Weights of a small transformer language model.
Size: width 96, 3 heads of 32, MLP 256 GELU, vocabulary 5313, 1.82M parameters.
Training: a variant of Adam for these matrices, 134M tokens.
Each number is 128 + 32 x the weight over its row's rms, rounded and kept within 0 to 255. Layers, rows and columns count from 0. Numbers have three digits each. The size before them is the row's rms in percent of the matrix's.

# up: layer 3 MLP up, 256x96, rms 0.103, rows 156-224, columns 0-95
# down: layer 3 MLP down (transposed), 256x96, rms 0.0739, rows 156-224, columns 0-95
up156 123:193133115100148109125138102123159134113144153124150110109123152075146114081107086098066152118164228171089233091136097141091163160164136120146117123148115163113122112121112132133052094066153122103114084130126069143094125133102088172174133148116144137085141143159134094121172146101175174132
down156 114:125136125138094144111148124148136141107166083153117111078085080063124154130126152163147193172088060099138110090152143105116106097141144122136089248135114150047183123117133074132176122166171170157125121117163155119101139147168132119098122072144155135130134147168165077102141155094108099146
up157 088:113114137143131141135088156103126146174090188183168162115155154116123138159106134102128089109097169142133130087092130082113062077123079153138126144057138094114144102122125184196188102134134118147142131182089121174144116123124079151109051131114120170079120167184113126093176134203166146132
down157 093:129147131141139117120135134161155116100229088102114096181089091154125146109157134155124164111133115113129098137134120183110140185115162077100099060206130173125083165141178111079108101132147109121136148101188157099084133160134136084140215124127151118162101074101127128164101130074076112108
up158 119:133087082154169139126133091108153113118137136122124146116186127119185165109071160194090144121162083142146148119145140078128085114133078181117086104104076134162132201095093138133130055109192109123108145131114158094085107210133093175124113138095151155161119109101089098118178169074118142120
down158 123:176102169089155117083093115135148170139161163142126082114112213096123118114127104146184099114134157186092107080119133087110169148106176076139101123080106090146096161085080158113176155190121109090127140127086065121158118130115155148137127154125087160135174107114160167089120127197075106153
up159 140:134093120113127149086178097121188138134130125115103080140086179157212138169114056176076113106091132165147117156107086127144119097115130134112103184117112170183089193103144102143087078090121163138118127138162092111103077193166150158091186103099111154140132120111116131123096179165143160116
down159 140:149169143132124171199116162112054147175008125184190172104105062161087145135127182114143058176127143132115136173134090104134117126180095120138149156105118109138118097093072118107126107112128137141102101146075132137129130130115099133132090156167171122123113152147083120122155124089151167139
up160 004:161132156146124116117157122176140171165154163176153127130196187138142125141102120147101163152108166154148157099104138123160109138125139143155151145145128141166122137119082177164159151147170157096151166141160168237149156180160122192210137167167175155146088190153142110135176172148121133127
down160 003:121146101165149156082166108104128131129083086108112117138096135130059138103106164109113136099155080144095111137181121118125131168179124154131076102151087094135109131103185108089152088125119073154185093059067108087117194141146164067090117104155102172104169098113121138091118078104192096106
up161 004:168135150160120186149143131103187149147214135159131156157137179189150124153104159163092137163133132148137136163172139121126135144151098105123110134139142140177090168082120138143169133148172180156100143209154156127208172148145135186174126108148169116143120180183162108117157171164147173118
down161 003:176139176150154139125125088154119112151127144126122166156145178106195166157134198177181126196113125157121148107179146139099172175178120120097158158152092128127182161188189162100141161100165100157164101154140083154094148165155122132139170149174158132083164138138091148126178167112104137165
up162 007:151165179165182157167173142132141139142163158126147161155153169155157156143166161136182141182152158142161163171166164147144156159157183146141160164159186172155183147166182169133144159178165166165166143143164130124183143143153148141147152165150159160162160134166160156180145141141140134182
down162 003:155153163094092133132120117165147092162226184145118135165154124142149154141163133139132100126185158177118148139155157141148144128134111109126211147110134105149102152146106094132133156115141141101106133208163113200139135076184129158129164133119164148139130205101105149170210156119153192105
up163 007:153175169105181131100106147163122128157096165124168156152129177155145146132182112117173109133129139155136164125127163180172148152132182151143213166149166105091140112186163135162149167173109121134165115084126172112132154148134150125087152189166109135179194082146142179157085113131095095187
down163 004:132146185105088151176080178169136158133132127132114082155095113106182127175129094146107147111132102144098153129076072098129137134089201099096113171136161141162175114117106167083087103182093100124133125150155114101128090154104131170186108108081195065144082113123135132170076128187137134093
up164 108:139118130134102177061135144121173143116109089157094134138189112083192121135077162085136120106167077125131141131085116143152175164163071117124141130169113136170119129138134124092132112095153109106097109155148137104099093089150133134127110075046149175136106192116111148135167180082209192086
down164 114:137141147120175062174101159174128102080221199120176165139120102100084168067169119119120102065117127080107120138158135125110157129122164151132143039131091111097185087114147140109151098127095109081130141103110120093135158086100149111088137155162176116187129108140121179132117132128129136154
up165 006:116095090103106097095086100105120105086090105097102100108082100097101113109109118094106119103095092114102097101116094110090100078101093072103075094105106077099084100107081099096124112105112112084027101134105090104099110113123091129120096099106101070096092113086104088079074104108083119098
down165 003:188100121175101154091148104171112111124070158104160145109129145138156123106140220157129133080116176115067109130147137141084129136130099127151131058097098155113116112173106104098122145127153132158146078107137180106050097123067140127070112101094139176104117102152148179092144086083145061100
up166 109:060140101052119101127143147122117131143130174154160142127078120113146162146106136084129111086125148185116121169093042076123112169116104079131064129086157096120121153126136126077111104081171107171155162171120114168140148121137081133211099153098167151131121135121094112158159153127152214126
down166 107:186132173102096121125129114147120084113255060069105122195100140120113129098165133188098143124119099109144107106112129153152139113112140164115133124149080169148156069138144080171165133131169141094160133115150160078132145106096151145062129088154092115161080139167134152100154095101109123125
up167 130:065152103137094146122132138166159096102110167095161153129139058144122100084131118137118142124111110096124127165088096101133080137128171123143112112155115145202103151067157201132096107143146186138131129171142155126127123142115070098113140101098170160114148160119128107040117178175182210071
down167 127:107171108168115132103149138147168177142231173145094153113122077129097107099122105144155142112104112150123053114116099113107103132045184120144134085114155155129115165136126104110095076139074106138103116154131181136185142115120130097170153077130118151075145167180112080190119166119095157166
up168 003:104182135166124171117124136149140105197132145157138164172135091137171126137177123137117105142207136158140152186135128108113135143153114184149125144157158105122174132165177181165172135142110137117131137151175177135110138131121164112059170102127137159090153142150169136129212180169217177124
down168 004:074059100111125077160112128074129144115112100119088085088111117105110126069086118101065111140082113066082120141089084115120103094103081102081112166103101126086113084056094120096105114107078101116115126116108096092115113112099108110130098119082093073127104103075070080123099104113095100122
up169 006:121091126185109154184179139130167152133231125160133130131156116132137119164104165157110173144159157133146117174152107094117140119160117142137076127127118195191127162099130149123147114121177156143141155203153113153159118140148147171182115087148168144093092180139135105116193166155190188104
down169 003:170118125136167130120180109110144093153141141151132163144154156133140173095158213128143117179108137155153143145181194167118150166186071117143161096134088112116121171173169114155174152106147157170140136105110143145114185148154125145109169152176103217168189144119142151110191150093138173135
up170 004:163153146097133103146145121184148141169125167156164177127172194137140128160117155125132150177096145124163193086120186146172133129132179180150206147134153137143117111163116133164170164144147162137185159108124158177141189167162139171159134186179150153180110129158159134149142135140081086166
down170 003:131187154167128212104144158158143144098126114097119147203130120122074141180130126124109158073189133159094139161106119119160169185137187173139101151171144113159134138136147152103103076182112091115172097068079140146100108175102155130110142124179134126144156124107165160093105115164199141099
up171 135:147100107162103140189152156134136095104174133095160169091123098151152128111143149139072178152184144156146120122127119120117137139152117091190119138135087179146077139098090118099074132060086123119104090086129120129122166150142114169124202113191106114143073122111129059147186156039155110113
down171 142:164138136178117143106123130126107113122164100105120176131136110217102163099125143121163153157149107099135137157081126128129118105159155090113104097149088138174033111178130111118152143148095121104116121100155124101172169151130054128114158112215113139178027087081106159162133088094135143122
up172 127:097175132186152146112147111123107143127132129114105103137092052114130122146148150142070159192103110130189072177072078101164098133112149161139119160110082107155132113094165162109132174142144156155104134160167148145100124153172144095178108101132126117140114190109108133152071191142151106025
down172 153:088182117167195069099136157121132120097082101118146165140147107110130159123116159141141132117096133102153074130081124172185128149061148126139097142102177138164148125077114106144164104161063099090118156178089096129147112130122085174066152100128200171111138123156144111136137155112066174192
up173 121:092046094086107117119076130127156203060108101144152136112129144119137127143078147159122134159161087142139139173165172093123151112153069057164089114114117164099128135152140174185141055159138133141133148117165159144137136091098191088156164087117140089125096158161186119116176153110144139120
down173 108:104174113191161129137127205121133112147229183115146124126132197178123103112134092083157099148142153100115143127095082130129130157126115114129144101137142134131140109164126061102089159132116132151065072088121131107106129166109128132102083110168135117202103040083119172143081119150113161125
up174 004:127146137141156125138149184170138093132137109169129139173145139173158181101151134180087137150188132174154163128128150131186131179208099150153164176155137084104177147195151124169165123095085140164178115085158174122119146123122152114087172152140121177171193117177130151177144144157133127149
down174 003:089126118076127105197114152086109184105064120128109096099070123112110119130098070101145140136109115074161092121114086131192138096087142110109136144118177157156180110064161174135070128138110136094100153140134123074146109115162125096144113170104079036124075148111102135165109144142085117162
up175 117:131104110077036144146140155183161107105121136180124046123125099174118175174142069139147143187150133145176091114127120059119088129144130071112095142152120137130124160098060151136100093106168115144109127168151156129142127171157097110134106138208150178145115158081126115106132128068155152123
down175 128:142145100169141097126082083095151109165139111093145165177106181078109064123096157129111168056074133114055152104136134172111143169134127156160163184123163120154146083151173133142126116150105154153153140113122110131124161067126158136076131115066124070075136104155161175138110132183103088169
up176 005:128167157177139176147177157143142165172164151143151135174147147147173155126158123188150141151191150153153168190136145105129133186152161177159152137141186179145171162143163186143135139169145162153144152159160176169133145143151145130123168124139148171144167166165148154171178161140200166127
down176 004:117094126133180102191131155125181171161152131190153126094177144145175155130183135156158159158145135135174140126157130148153138138129171133126150231165111150125151120099161089132147163129152139150158170180192120121201179121176144149192177158132162111143153104106117114169152141154126152178
up177 005:120083106107073097098135102104122122103112095132133100127111120132110101111067077162031129081106112100127104097102110095131094089111074092132113096100085050114046104086076116107135099103110125103049121136108150143111147112142113129118092101103119067113094148107101085075124140092100136076
down177 003:129162159132171138150133104133126152170058149128136148146146157095153153141125180130166148139109125188159101104166136163158157196178140140124136121209119132137176123141200186103121171134136146160215090121136093084110160211149154115163169160142173103103149074141115151147108134161120095123
up178 114:115095106120179158155149150114121098159110116134154097136106117040114207144115126159150095115090163141092137118150107122132152091156134152163131091077144144148144125069129106162123005133192194151155135153151113112162134155135104122122129099154167092087199147159105105093084165170123134116
down178 115:140174153116097147142115130127100117171165083133063110096168118166105091097143126109124149177178148131155153147083102091081096104120089113132098049099079136121115114193120158058102172131149097143188080107164104176096099164126118119169170155120105188168101159171114159114143120097156167150
up179 155:120090104142133175161158117108126093141197142084188130117138111114142107163084120119077136148172105172100150115174127088099135113171108172147105066137135139135108126090060089141066115085156165168113051121177133159128139093103110169095187130156068105097132158139106106151135177086182117112
down179 164:076151170148121143135128144122120110136125142128172116164118091152143071168094163103124140166138100120095143156144053083153126116201084124136097151098100181193042195082175144111132166134106139159094063147139104127158145144141083141139151121168085078157089158093095169161106116150145106118
up180 112:138092116195132152151136177137150080084190121115112097134204139137119083101083121120085175146114133159140159081123140112141140152155131133143076041141168139192175129092093099137183095091202090123101150152114123162096164145101115105125119092196093119109120134149162114092166141125131169103
down180 134:115156177065135150116126104153110152144087141202152177119063123155137108126173140139133097166102104118119132142137133116120107114182137109123128188098100194149180108144107155086122167133024164146157051090125100070170067143132163130150112149138091097131139134157106130172097113127150076116
up181 117:127184069123116105181160175102141152115181128127126094098150102121102113087087115155113132125166178112090196130180100092096129112206094139119116055095072194113150131135150125067128165131172100095148147116149109146157124135089073119082103135173123128076108180142106108106134134149176151100
down181 118:090156199149175161125048108190143169172166119148130096140088061155129132120112107148143126128150089138113140154131167109091124139152124093132163161125115134163136092122101113158152170179093136098114121105127079076076123091092133064120091061142119176099106163154103085121139201169138131173
up182 102:150087139088137141104150122174138137190121128127123140096098121143127158106097157165117142127173129163171126174134110140094164102122128236147117123162135123144126119057082167159105075090093115156113143143083101155085085158108095110115097147110204201076149096120066125086181114119173133121
down182 095:145124119173076132106106186149150135130137133202117079080104126097131099117135112118146138168113110156078080121126136144116088151110177094129077087164137070104156194183102129138197136167161098076117099102197166135169137070127093132153173170120093096099083183112125123099125165141123146108
up183 101:098046129131124131114109183144162131127121129169126117157152054173162119150124112113087210128126114104141074159097099115073144092062133098130121159125113120144090167143152140118138115091180139176170124146113150168163125153157100097164106113140181124065077169083098136121086173121124050144
down183 093:158175093125149136144094160106088101118173102101156148132155156114142105082129066099165097084138141115074142094150138127136168162130136092129166000170153113133126077158137112136111102126085141137137104136128109123124140103133104080049208130100164125186180112129129122133176154164132176153
up184 125:142107128105144093139119144176146086188144136187150156095127082126116155099138111144106129163130124160185133123149104141122169106136102162108134141095069124140149191129107176115087011083161095127100133160151056146112052134110134111172174135135160114117097146108066143083162170157112137096
down184 125:144098196115121154084093136119111106160255148168129096166080115118169105118104152130175118163144118128153130119140145118103128127144146132142148055111096124097135143099119167122140149167130153090188052116133154113072102053091097136100169123104150121188123104068124150153096145139116111108
up185 006:121161119090111131085095104089086082109033138081112131128090111116105103077135098088114073102119098107106115113122117108094097089086117092094140102129121047077112084121138102094094129143106105102085104086108122071138127095077127066049120126078107097129124093117121112122103114094070090140
down185 003:087109202135137097163107132159174159142192168151096125133152136138150161167119102136111102180171165138093164126112117098138133135117127106085168196114137110138141129117137174102122112143097121107130139175169041162130113116160102130158162146130181057123120188105045094172184158164108152102
up186 009:101082098131063115120132100093128119096110089134105092109119095116108100101070112143049136094116120114119095111108089081098093086119050091118078093097080076135083117075070112098125093086126126094074122154124115145112121108125114131137099082104125095081074153112106075070153139109120142067
down186 003:120108079128193084101147086089115145130054135118107143110128151108068121088092193087160110148093109114125068119159151147136117139159075118092113077154089115098118132127170153110114144063127149141162082065090091082096184170131122064086136146143076118102161094128104126110140121097097086154
up187 136:137127084139146137155129118121159141139074091127133120125133093120164106196087165162136133133173099177178169119127092117158096154157140087134123145140080189159054187081093164211097092126074151131075098124135067106096098114130192176128147129152094116147109188120110089149118130106167131129
down187 178:163146128111110111125136174142130132085158140083082147123126175159101161098141130135136128136090157060091084077143185123106165099161148149088153121161141049139194056188137088082152142065144058128190169150116177125158124137117092110127126141147152139096147064134129154121135110175108140117
up188 005:121163131107142141076096119088093089119046141085114132132078118141122126085144078094144066112132086108110130145132151118106130119085130140087152125127146072085140101132185108101101128150086113130079084074107129059135133101077122053024126111091092106138169085108096143141089110113129102136
down188 004:106100175094134120185113146153154153152222116144125116133154113128213146164165093172147105175113133132156154125099122116123133119114182108123178197105127147105153095115129136158125150140097127130122152206186099139170118095165096145180153183107195084150106132107069107166129147145085172127
up189 095:116125117099106152134180180147148164111115161129111120101105154155072138110198119160134137142182102107116109185158106114102077109083127083157124127141139119142142101108129150158050081099107126160154157233085099140118110143107075155119162124117111089112108103191119115085209175123176154138
down189 103:171120114166148123164108059071190081124255081090130136147155145127130118131102152134081132131115131136127085105124140110099158135168119146115144058109116141145155134141120104087140143158154158134097121077111166129163138105155143137168155121127083102153109110108151121106111126150144111071
up190 141:115091117168177135117096128128091112135130128131137097169105136080164121183172114163133204139156065100120181144115054120150175105111119144156171107125134096205121130102105145154091047053122167138107076160140165161137133084077100131106151117160121130137131161143129112177139177077141161120
down190 126:142121106099181076139154164122166108224043108117075090161130160141104124184100155142121111102098129146058111116155057137153126098163121114152124109131111163215123171131156163075073153110153129170088151121121159163114147118108129100125125156152124085148136124168132163122129116069083122106
up191 133:189094112105066101117178120105229135154169076117120137083084126174151080120071091179156151124136088146121109135139159096142111126121139127099099152182140122119097172182080102147125109120119168201149165123155082060125156109136118132101165128108097125077089148113091142137163132097157153108
down191 144:106114120069189128128159132133068113134000138131130141148098118111123138154127185147116137163124157133174154135164082142163131116165082159149084240103121078099104136091174110089079141160138079129114099106107146145117101183137097150124084122167133126140163118161105151155125126127101135143
up192 117:119140109127073118122090126082127103129167132184144147155191083122119080177086136136120144092192155112159117106167108024114075122130117068146063088104117140122164162135125132101142132154154099108089188111107169117146172104162160185122087113117073165116090152120162099116144169106148160112
down192 114:089154207131134088119139197157086127178168192160123161119081131136124182116145153159143093124087091073117094127108093093154121116129166086118122132055134129117116129120140162184085090154152065087120108106090087175141136149140047163122182125154132125133191132128111124151097122121096116159
up193 131:174124097172157088095158080072172084130149154170125147131124085073172103158113166077123135126156142139142150160088098129154132065091139122170105124122110163160095152144095144075104092041171143149142134123141099121139150143186090136128118086100102195135074174145088140143122185091133160088
down193 140:148108122132163118078101092129104084158255119169089132170165149166132115106117165089115147113109069065166170130151168141153151086095145158167115052140156153120167113184149163062140104160135100085150159128104132119119129118121100096082116145149121154131067087093145133128123122119127122131
up194 005:150180159139146117105109148166139150155106129145144158158144172147169176136154114148179128191159135151153197123135182147171149196160160180141206154135157152119185139189158145152144164127114148152176125086156147162112147167142131145106170170161113191165177111163145178165135119128125105169
down194 003:089127104130169154185115188134139206105167125126122119126145101144136111192160121155148167084138131109132122150097103120179129132074245150148111223162164157137127134088118106138122132188157117123120162165143136115212119088119176121158107149159143082147117125147138139153095134167145147146
up195 129:203091097140167137128130116103156140142147107127201154096092135137137116123088139151082127137154144102136169182115128152138126108155093163111105074148179096161113154130142104201089135060127107179147082083071040107169079123131134192149161155100086119108141122152064119119140147094141119143
down195 137:113160090127087178083104166141084155137044113104086158181133152130177146141099078119175164120095120113140093138104097131165129164140169065160127146111115130145113153068116125143148093153136154080103145174120088096137147094132120119084154091096124163150125088115228166119168183144146175102
up196 005:160160164195128167119111139148169157184161155137138176161146173161184161146164124147149131161149150145147167159156153146129149157144158128132152149160167155163137160137125162135162177180179132138142154155166190188184160177138158170168154157174154149148143142166176147155181153168164158168
down196 004:126125141168151123168139164150155156174139138181133153128152173133165175138164211164148149178155124182122132120168156133122179166180141140140133164177098138135170181161202129112191149114142114171177136160160099130156187162117181136172144155185166162120172144145109128118161135128153140175
up197 121:147123090137077115164097112072153130119120103116144167163187079123100124104114126108133115076120104121163067161153133110119129187211104194142113104107106193125119169119075147112137142148196165138105130137136102133106097134180138111094095089074112070159099165084122080096170145131143147063
down197 120:140124124129142122095082114081158117145255166127159107187154120134120119086159098121126109063090137086145154091144205116134150102144157087149190057123148124127190106150096126111159123144105119109114152120138125132113095095104168117122148114124145137142154052144130102082086150124105169116
up198 005:110077105125081113103140109081120130098130120114127097121090122133098103106098082134072117066102109108110093133115094109107094066099088075124088084117090083115041126073086095106119116125126094109021096144086128097145126098119114118109084079114126068112120135108098110083091123096102133079
down198 003:141124174119108103113086073141103066171092145123129154116131129074187155106133177141148099145098113161119102063190110130088120160192105099126132075170072117109156106176153132090124131100148125167162074120153078082070142151122099130145167138115192107051117078117123124121118119113074112125
up199 132:115076153103120173147090113128144120110134202185120122169134129025165132142147153109109142164164119143118153110166109094082080130165089126136112082109057186171080144127084152122129147109091126102100125102152213143112117079085162196161115132159147156184130119124126111135115153137168116117
down199 124:132115135132110096162175141093147152117000154168139097095061111111106142106096173134156106125139146105141085162132140115106131161104097132115128186125137090091152090122177152150130092086131110146157141184093156172124142139149117131169134093141150100103150183166127090155120124148114136123
up200 129:095094102107134198131155164101115153105135058098129042128188112085091100138108149129148096130163142118126128172154121133126070081170087118167111117146116147130122132163167123127203143186168132138088149197097148148154133106168118122108090128172159123161114147107146142070165170065152114078
down200 107:110150120076210088127149102111128124101179143148082103155095093129177160167149126114131044137137105179096145128155101114089159154074165134114125133115174109109064170098150102171085166107121163139128138076124129156112117164160107099118147123094110120218131042137095156144121162115105166140
up201 138:051102126123123153130124134112132145113128157174121085123091045126180115154103100173107132125136142176111159082080118134149045138146120120158115188139096181119132118121132122071167118096081216118128087146131133095117053160179143166138148119170130148151139133164092099096090162179140121098
down201 139:164139117104138138166115150121139111140000150108118128154104156103134181130104201132155088128092158133141124131131118115109130145189105157096130232099083183136122136151094114094092109132114126116124120109080125168172136140131096129121122149170112110112154106157111142170174137087111095116
up202 003:146087134143114069082136130233150150183168146169151129121175163125168115140115090133120122123123162129147155094092093139178120141136186146157141120155107148120091136141062143166142172146157127108131131118115164230088140177145151169193096174170185157124092149118084124134147155127108133117
down202 004:133168150157134173160170174143159154170122109161142150140130151147122171119149165153131170127157122188136135125186136143152149176164151160187124153169143158167147138143207143144182117168146144170192131121147148095161198175141178141160138142187140195168136129130174172137122110164190139139
up203 110:108059125131146174113183164119135163141128056103181042165190139099069151150102139166082159101168157165137124103155180140099129118054096107113089110112147111123116152108147096167125092074141151112111135177176151168125132129113113157171133151156136161092094137104063103097151151116134101114
down203 109:125183153167136117127108100146124121129203120151098192126115175095178094188157165132131123136083119137112139114172112145107092159116140126138134110136100123121087209108102139115130206127072104146103080078107092170144153106093137080129084150137108160171167114135064113117084098179158147057
up204 117:097130143169137184169077114135185114154136179140108078143148100130173067153149146105108156112136157137141138131106100130136126138102136163126138171126113102173079143101164170125204099116169069109097122173118153153067081065098044101107124099166147106138103121149196107176139154120170164126
down204 104:177121140054142071149166149112092120141221094084122129147102154105116109160092083174164134107191116075092145125120137148087121150160188123139153145161113129177127147133130104129151117081067161139145205111079159096131153187159105096108113144124145114134148140083096142155069113149095088143
up205 147:097129065129067188135087093101150121069151107154178120069118061143163128181132193126151132148127133151175072155144135087087090122184075145101110097149057150117135156155136165123125088128170145181137113130196122109153115113167112111116183133123097136149141148103141107125076115099124172151
down205 150:125137179110094067084134115136136111098187134164110120115145141056116086143135119074138164158147141107137091120186148131132127066120192125152164091118090167141114117118139189075187169098079114138118130170123163143188143141160132164139146098089117110198090153071111134125121042106136110134
up206 129:077142106122141097149109138171159086102149159175118075153143071125109135128092163135100178136133193144132163138088113098162093120139091147141120125125153144170098209077078174115115105094104083120135134194121150155147082140085166143114126118171154137127078128206123115103125102104183205095
down206 126:046153165094137136156083109126149112135227148160145131138147160072087147118111173112125094232126134088093126094115156157113113096117110081150119109117152133097126157130130140121127135133076145076134159123099161135132106119110163192171117179136139105124127043175123141096107092088098175147
up207 128:121095090146170048144197128168154119095104122177114116156134141119126119160127111162101174114100141139120082120128086109113128103146129120159124177098134153177137141110120102163109087157165182108043152153057120176065188099111097100163154084136191163145086127113129163100138179084137140122
down207 121:156185095132150115177085162127138166143199072128187147101152108103142145098150141117160126118084183071128135110150110164172124139159141132121134113089120150093110168160141089065151138160116104162125130110167130082205099108109138130095081141102126086088134169051191093111117102130113071091
up208 145:085144055145116103150162118147161166096134083103121138117051155108116116183152099174093238117100097157171098156153068143128128100178121143180117176095155132145140117097153127140122080127102134131146148084096136157136130135109136146212142100112191134146113150081088154127122170100109095109
down208 153:106129062145139077176125147123136135145107110139178169151066138125114141167147166169153120091122139108126096141159137120131124126127108149158149093091149134098095176096133098138099165185088204146074164090098107123077108075132085134113159164095134135173216098100173090158119173081116125064
up209 006:138129146111146103063103125081101113086050135084128106118101143145099130083134071092161098100088118120110138116119139155131124101094141090096176127119113071077103098128128095087094143149105097115095080075099114071144117099083120082071113140118094098148163085113097142119054091078070076158
down209 003:129148169059080123133048150164097132160169142129131120136093080106197111196162120151155081110137090157135117066125105079110118143103189060129159088119114133135147130160129134142099143138131137116128090180155077108133117086152089136159113136116213091104078132132117151174142148133096169083
up210 076:119084093139089162162128141100109127181121108135089104127113111130173112123077149128100110092144165152120134169135141073127087131128062111088098140086129173119151125164141105062201111079126126143158140175156142131173180120057121107107162137079193164091129090148179129156112154131207182112
down210 066:184150165118116090151132100151161144135195130105183127129104088108043157172154120116151127119136146084186099112103151106134183164139151180129146076147106113087135089131119152186080108166102128135116114091141128120096073067159119107145111105178098122145130190158085114104106099114035122130
up211 154:180078100169109162153101148144158174162135139111141097113173143055202050188115186179139101137141120112163164104092057117113107115137093071125134114106118136148117124093137124104162095111178146124080083115155142091104146102113105143078145130163117115145166186164115097157174140090158151118
down211 148:155113126113182078188116078095121157207082099169107183138162135104108106135125089180118067093143178135174101126128101136094166136146038157181093138128103109120150170096113144111118090136098121126094175156119156102101137133108078168129139211116169115135147075116144116136121085124149146150
up212 004:109085082140119124132125140110137091104131064152070083137134081112121132097102150160042128131141104135098094096116094112094105139137029056126057124127084066143156157114082101123119085057089131117117133144154090133117070115097106146158145087082123139108090159113127099108141132142134151073
down212 004:149151097145191098150157136079126176104078135148159118103092185170118123108096145124190180147098162090180104160169132159187154095126084168133143148101156191154140139104150159160154175125181139127128162137131160145143146121171155092126125173132070118112130187178133177131161151087115102192
up213 158:066103131137148113175171117139145157075126141175133151141076119098148141201135123170141100154091152192113112136066135102074092139145121081068145148140036151168119130095109131156159121074117171133158105108082148117074127088156151168147121131138112184159136156118114091070151186137117109106
down213 163:149103104141118103187132105113167146066000149155159105142078156109133128140138121153142139141134148147101140094169154102128113157148148138112152255107106104116104141129144130113103106097106125158143126083142130141131123148161139101156094150179119095124120161135108139064104146114117125175
up214 006:167189159125161113073113117185122142176082181103147176158130168128160146133177117100190098167129123140137184115143181154130153128113212168127184148146189100097141110185162143140141191198129126119119133101124158135133161156129127147116147178168134144174151102138156151154103126121124099187
down214 003:091129157160070168171117180154160101142176101133146112111138114127153197147187150177087135071151117148067162138105084084084136151100179125137130187107084127118113112103119110100149084151087090139174100145155135119099091107090144126132099094104189141126129087095116137103116060141187132066
up215 007:129095097104096084071084112118106101117055094104094097111094131121111134093106090110096100101087106102089097057101115143105106103079094066105127100114094062091095101114055094104111123100090093111060105092117114142133114133103106126133112122104096092136093102098109121086088103105053087116
down215 003:147192134148161127105100169121127156132090128137154142156065147132136096168106173139166171080112128204166079112198114125142170180164135153132079104177144135170124155139185128116159140137205073128153129141115110125122139128109188114140108139158128118060136172188148185121104103099128082159
up216 103:072119123118101130094061138130151132114140074156144107098151120129077089111129146144159146116151044178103163136117089129111097161213083127129087125154199173166085139133082180121135104142106138147122100194094097128091087155130122137138131142134154135114078115176177161133173094123181116070
down216 087:153132125138157151159163150078124112114160130170125107121129159104208166137136098172160131092090177093140112133166139182153130089075147136112128139085062145089165096117157068094118088206126089093109145066093119110141168141108114145169099146145079129134139107117139116094051201125094153151
up217 124:088104102080145135145184110076109122100169145101097130141036112122122128113143146118121170081126098077180128195118141119152119142151164167121121143108129132116111179096115108109124083130143170216171186135077137128131152158161082144114114097167130108161156160133078109052110202128105156115
down217 136:136160172144169152119119126122127127118255126104088157136103090137125138103127141101123096117099114125128094123131156160100162138083114201134165033116135106107169094101104063139104124139159109109163126102133144190088166101099135111153123141182143094151141071123155108119133135135151126108
up218 109:102087114049089116143140175131188136116095187135064116120142135109097123118089152137085143107158125147133094145201139147174104117144100182134083107158125129133089128126098141095097086103174102160148160169138109146146118122085120107194093086081148145094138157152096103124132151120242160144
down218 092:114168124156127119109085085125136149173255128137137146127156106147111168114139113167147084150118111151109143129103098126110130105047143149076162103107101084159101116133124106129155156162109102096145082135138172127134113131171098146045149173111180133137158124130136100128108163112047140134
up219 143:163097114174075094112129065141106202133132161120110125165122108053139114156145132161046176140182133093125124164110104125094141173164150099147143153168131110190056143107088101120156078103114138114084113175153098121164100117093135107140118120109126130144114191141122102124197162182158093116
down219 122:052134112107136104137206171124137173191205138181144149114175092126118144101136138166106141143074083124121103128093121063115120127178097085162097159125124219100096147079136112084128088148127187162117095124134142144118159139162150152140153098109101141111111146118102083157095073152096111112
up220 130:078148112109119121197170219162056131108138132125127141174078128096135142139095153114124163131124150079191120137093060113123100093124182135163113104093121114118084144048143124117141097162117174137122136137099130126085091123180067116073143151107160123109184147125132125131132181179113177113
down220 129:089125155147153137122079125184096126124003148102118135107123159125093144108102102152109112140138155119130128130113129105082096089093146202116135110101137078165233125160141106145081086143200095132188136159107169164137123164156167134139108102132131115105140136160055127118103125136149157159
up221 004:154174165114112156161127128191166171160153169164158162127174165138147082141096143147147128139150156125166164133124137109186137158146175218146169118110153177146116124124131158158131145153186172119199145117106162202112175157146157137153133154160161178142094163147114100168184163156172122143
down221 003:067101096127115146117131113134146110112136056102081129141135086106055111139133073099082119151137055109100156106074118074098094145081156121104077158118101066104109101103163113092099080106075095122154106084092103088151135165096113109128125087165098148156141084057102089107115102152157137112
up222 003:160145164166104164148141098125162173158166161141123157112171176138141102146100143131144150166100168113140150118148130116126155125119166137097129109137130181184108141086112162107128155160219153132138159177151132186191134162132125168209125127151178161130057183145172096136201181154149133143
down222 003:113131100161127154091162104113129096143172104129097163163137133119107161148144150127125109139180075162091158131141182106083150166154107150128104137124069090114110164142186094108176116083127081145191090119089104148136182117139140095112161109196126206128212141105095097069177109078150154129
up223 003:124063113124143055124109128178135128123148129158137099098140111104087120156105171070092156090075141119109077053104064172156145119118115081138090148150094135130094097128059105136154120118151095077130135114112100163092096119147133152186073168146135103118053113088100089104072131139080102118
down223 003:184188131148104181101187136125118106142079127118145136148084144136088130089109124114121156100139116143128120166168150112132137140171086158173112018111154130172151160145152174134157097152135169150158114074085188120099158197107146107108116089124109200153127149151181182105135105114175105139
up224 004:139159173163161138147180137155129123168121140144136142151174117140153142144140182132162130190168145146131118134155155145127169199118142143139147167152173173149230125167170181136148141167145184135192158137185117162142132156151130173178157164130155196123118156149175125155185155155151136165
down224 003:140138078116160123107168126085139118091166137116086096126097143169071115065102102104117145111117124099107128182148102109151101095073081147072124139062169128108033130055084125139144160118123134096107155164107128157155133074162126095105108079102073142149141167154094116131174105080185136128